Weights of a small GPT-style language model, trained from scratch on English Wikipedia.
Size: width 96, MLP 768 ReLU, vocabulary 7247.
Training: a variant of Adam for these matrices, 249M tokens, 7596 steps.
Each number is 128 + 24 x the weight over its row's rms, rounded and kept within 0 to 255. Layers, rows and columns count from 0. Numbers have three digits each. The size before them is the row's rms in percent of the matrix's.

# layer 8 MLP up, 768x96, rms 0.102, rows 370-398, columns 48-95
106:112140127099099109145113125143119153166131122173125102149131155118126086148155138149124106110139130149138133131166192093144133140114135107129109
117:089166116090139120112189123123138139168127071187133109113123130123105125120121117108145119099154138145093109137105141145143110146142164136146145
113:115118166148150110166142123159128103172140136138124069097142123119123112138151119123176074142153134117120108101131134115100112079169159112147088
105:115125090127135107136124118170098106149146114157124133160163104127132127175115143137140108058152125134136134117119103095169150153166183124126107
101:156102104089146136208126091164135065096128107132142118090123136152129137125163150141104095147134140145122131123149151161137116130143124082117086
102:081168101092100092130137126152095124147118156114132087161142142147117137155112176143122110136122110103089075136134140150158108108165133109115095
100:112090184115150097133122153130086134099134103154107098108115126131112115169125141128136095102115149148194149103126117120157140114107149134150080
097:105141155121128125136121091153135110177139165117175147138140155115136139154091186130116117087128110097097101137128146072153135112152116131132135
106:151175119135114095144114076152102159126114114150092108144171160134094106123111160130114155145125126131111107114143113131120122150154166084190075
113:109125121105134110132192085116153141133111131133142098112119117108136126119133111118116107152160108134119070089133100127116116153118104100102142
101:103135132137124094147125144136118100153124112156108126141139115136103111158175169141089105099118162158099131127134195100146123134123170105157119
101:131132112134154094178164135115106183169102110125120141112110161118136129145098167109136133120136109143112099128096117091111105147142147118128125
103:112145143153109130124135138176114097114149153112107120152140092130141120126088143138116136128172153170164081142100111078090125109155132118132133
099:138088150130124103124116118151123158140141110149145116153166147175093151142151149127121147124124131101155099146102131113097135074137132137143160
096:147141153144160106154122122120097122130088152098120116124112148134078148140116138111101087165117121113132107124129152133171126141141157104143144
111:117121086134137100106142127166107093137151095154109109139146146137098139125103124166143144167132155151168145114137128102168134106124128139114072
088:120081104135145096147188156107115142123181101120123129122170148083115119106160130107148139093161135148157136150133129110148124107116119121120109
097:132145129070131088149142131155132109138154115127129148146164093161131140164139132134133131116197158145102144118130132093126097094146136115162112
092:146112118138152124182182161090150105117175131097159095093144152098127138153146162102134124132151127110149134067108112137129139132092126109135140
100:131103118118140106120134107142125174147116079173136106129113162112083113153131130128133118107165148117143123105133129146117118168111159123154132
090:109128167155145128148146099157115126157106162098101069128119148102085109139168116119126121179106116137145140070158154107135077124109156164114137
105:116112119166183144106138110137114145126144152156141139105106138135088121125143141104116090129121148132169120120131121058136123143116132090133143
099:138093113136144131120123141167130126105119097126074146146141107104124167101099147161091088117161132179097084116099112119130120128153110115113124
091:141143138124134106148181141142143130173150140164126074174132141138102112109108192118116136100144100120147117093159160098135113097153146093147132
089:177148154129154112120152104118118179099124128111139150088120147092108156128160123119139156113132124115131103118101154130153141144137137114152079
097:134099149118144135129157136146143090120173106125119110106113137161120125139147115120148082153141161070107104156130135161179090138136081123120133
095:128113092116109108125155138144066122129198122121108117139142101116066135104150125163170122102147184129137125147158152146128113115127142120108136
100:149098127136129151105112102141084112158151135175108127129088132068120158135163137157139102092124121146153109098105123116144124144147172079124133
099:112117149137123102115125121119125103134172150108084081124171136100119141103140126095134104134141120099141109127157105126135098102081128125117121
# layer 8 MLP down (transposed), 768x96, rms 0.0901, rows 370-397, columns 48-95
106:116142100086150144126109170110104100141114175139102082105130159131142172104118093123121147112158115128141057138117100119121111117082137135108096
119:151169107066128136125147145171118123139081137162143118105096158127130116138099160104112121145121114145117162112180161104144162154049107122098153
131:115154160121104150159129129158071117102162072169125108098107139081168150149125145138165113199108131119134092106066099143142135140113150146102139
106:151167113085179086124125156107136125095118130128116149115138085150123124152117116107170157123157108109130094147184106129148127090076142108169132
106:147091113156113112141150084140149127103160119139156093149145113137147118110090106128121145134136103137108070118172116139133083112144114116099122
106:137137127121107064098178142120147131136128127145113121062115124128177120159117104171129137110095170103155137110140141176149129130099124163101126
100:110136085121156184101132168135133134137118149159119130115068149072118167121110151136164097130063157123084138136122123140136145126099114125117114
089:139110129090088086143130159089153117117143106114074144147076172086114111122147105137163128134108128134179123131166090126130103108117165118116123
100:139124117171112142141102140120141089127093151088125148133129154124159139137125145103172096090110116145133155126110154124117114138105056149100148
114:109123146092106118141156127109139112141130164126131090139143109078189125121105125100133127111138085140131115121181136134145152083113117175151127
097:153116113072134119141170125100098133107136146062125155118101097159123101089144126122130163143199150145088125136107111112204133103088137121135120
108:151080134120097130125123103152121113132114150127158148151123142142172148110122085138132164150161164118130057134113131111120125107135130133115121
102:127096109141115113158145160125142125104106125145089080142135109141144122116162171148099130153147083118166113135137124136142145155081123130171150
099:084124161140127148115111167137129162135126121108139137174156129097126129139147122085085167177161142114122135135120133107116146087118102108119144
091:121130133146123102115100153134156141093146100106106147164110169161153118143127122097151155127121112104124129108083082090141118108143124177121132
122:117188105131140133147126147150117144123134087148089138116136093159115105144085096135170118109156105125155117122134144160110194176120129117136184
079:170129135081091187136141107098165118154120129150118126125134131123090116125171111099163115129114120120124178122142098157139137113135133152102173
097:095105150158143155156130130118139116127113112106135106125108120145141108103090130111128155144123135112126135142125114099113165135150160146116137
089:099125119132176176092102139110094192166151088151120113156114099128153151158145090091106136109165139161140159167134140096126147137119112174132091
109:119129127174124122086111122124085148148160162153113109140085094169137113152124134142134157159181138106154118133120132155182175141131129099166105
085:092142117107133148117126134153130166175149108131150137111117129127137152157105166149123112123131147104120159136135125104134146105099090069117142
124:152115111151092146111070062126156163155136134141080123146174175087137140102154140146105108113133089107111114140120121096116111144149086152125133
099:113082150107152130103119138121159109140137158161135166125162102115130140106109098103133130152095169119101106110112107112073124126094135173118076
085:128120153104112106120126127147147125109137084096120172106142133093113166148128154101183112092068095169112142143128104146102080124133111125118132
078:087127114152103120137085109132153146128125135135133103139142101130099139133163132130124105097118070160125060105091137123133148187116110115080119
099:119156084091095113139106120137132149133139124114110142110144122132111126124103128100142133143113141148141148129137167147101099172078096127136102
089:169116086125110121148126113090163132150120103171158094154155167130142113155107093106097156130106109164123133127138102163133111137138107142090131
104:082134144142115166121132110131130128117160183119161104091140137172146107128140140138132108107082110155183105130120106099096116179118142146134167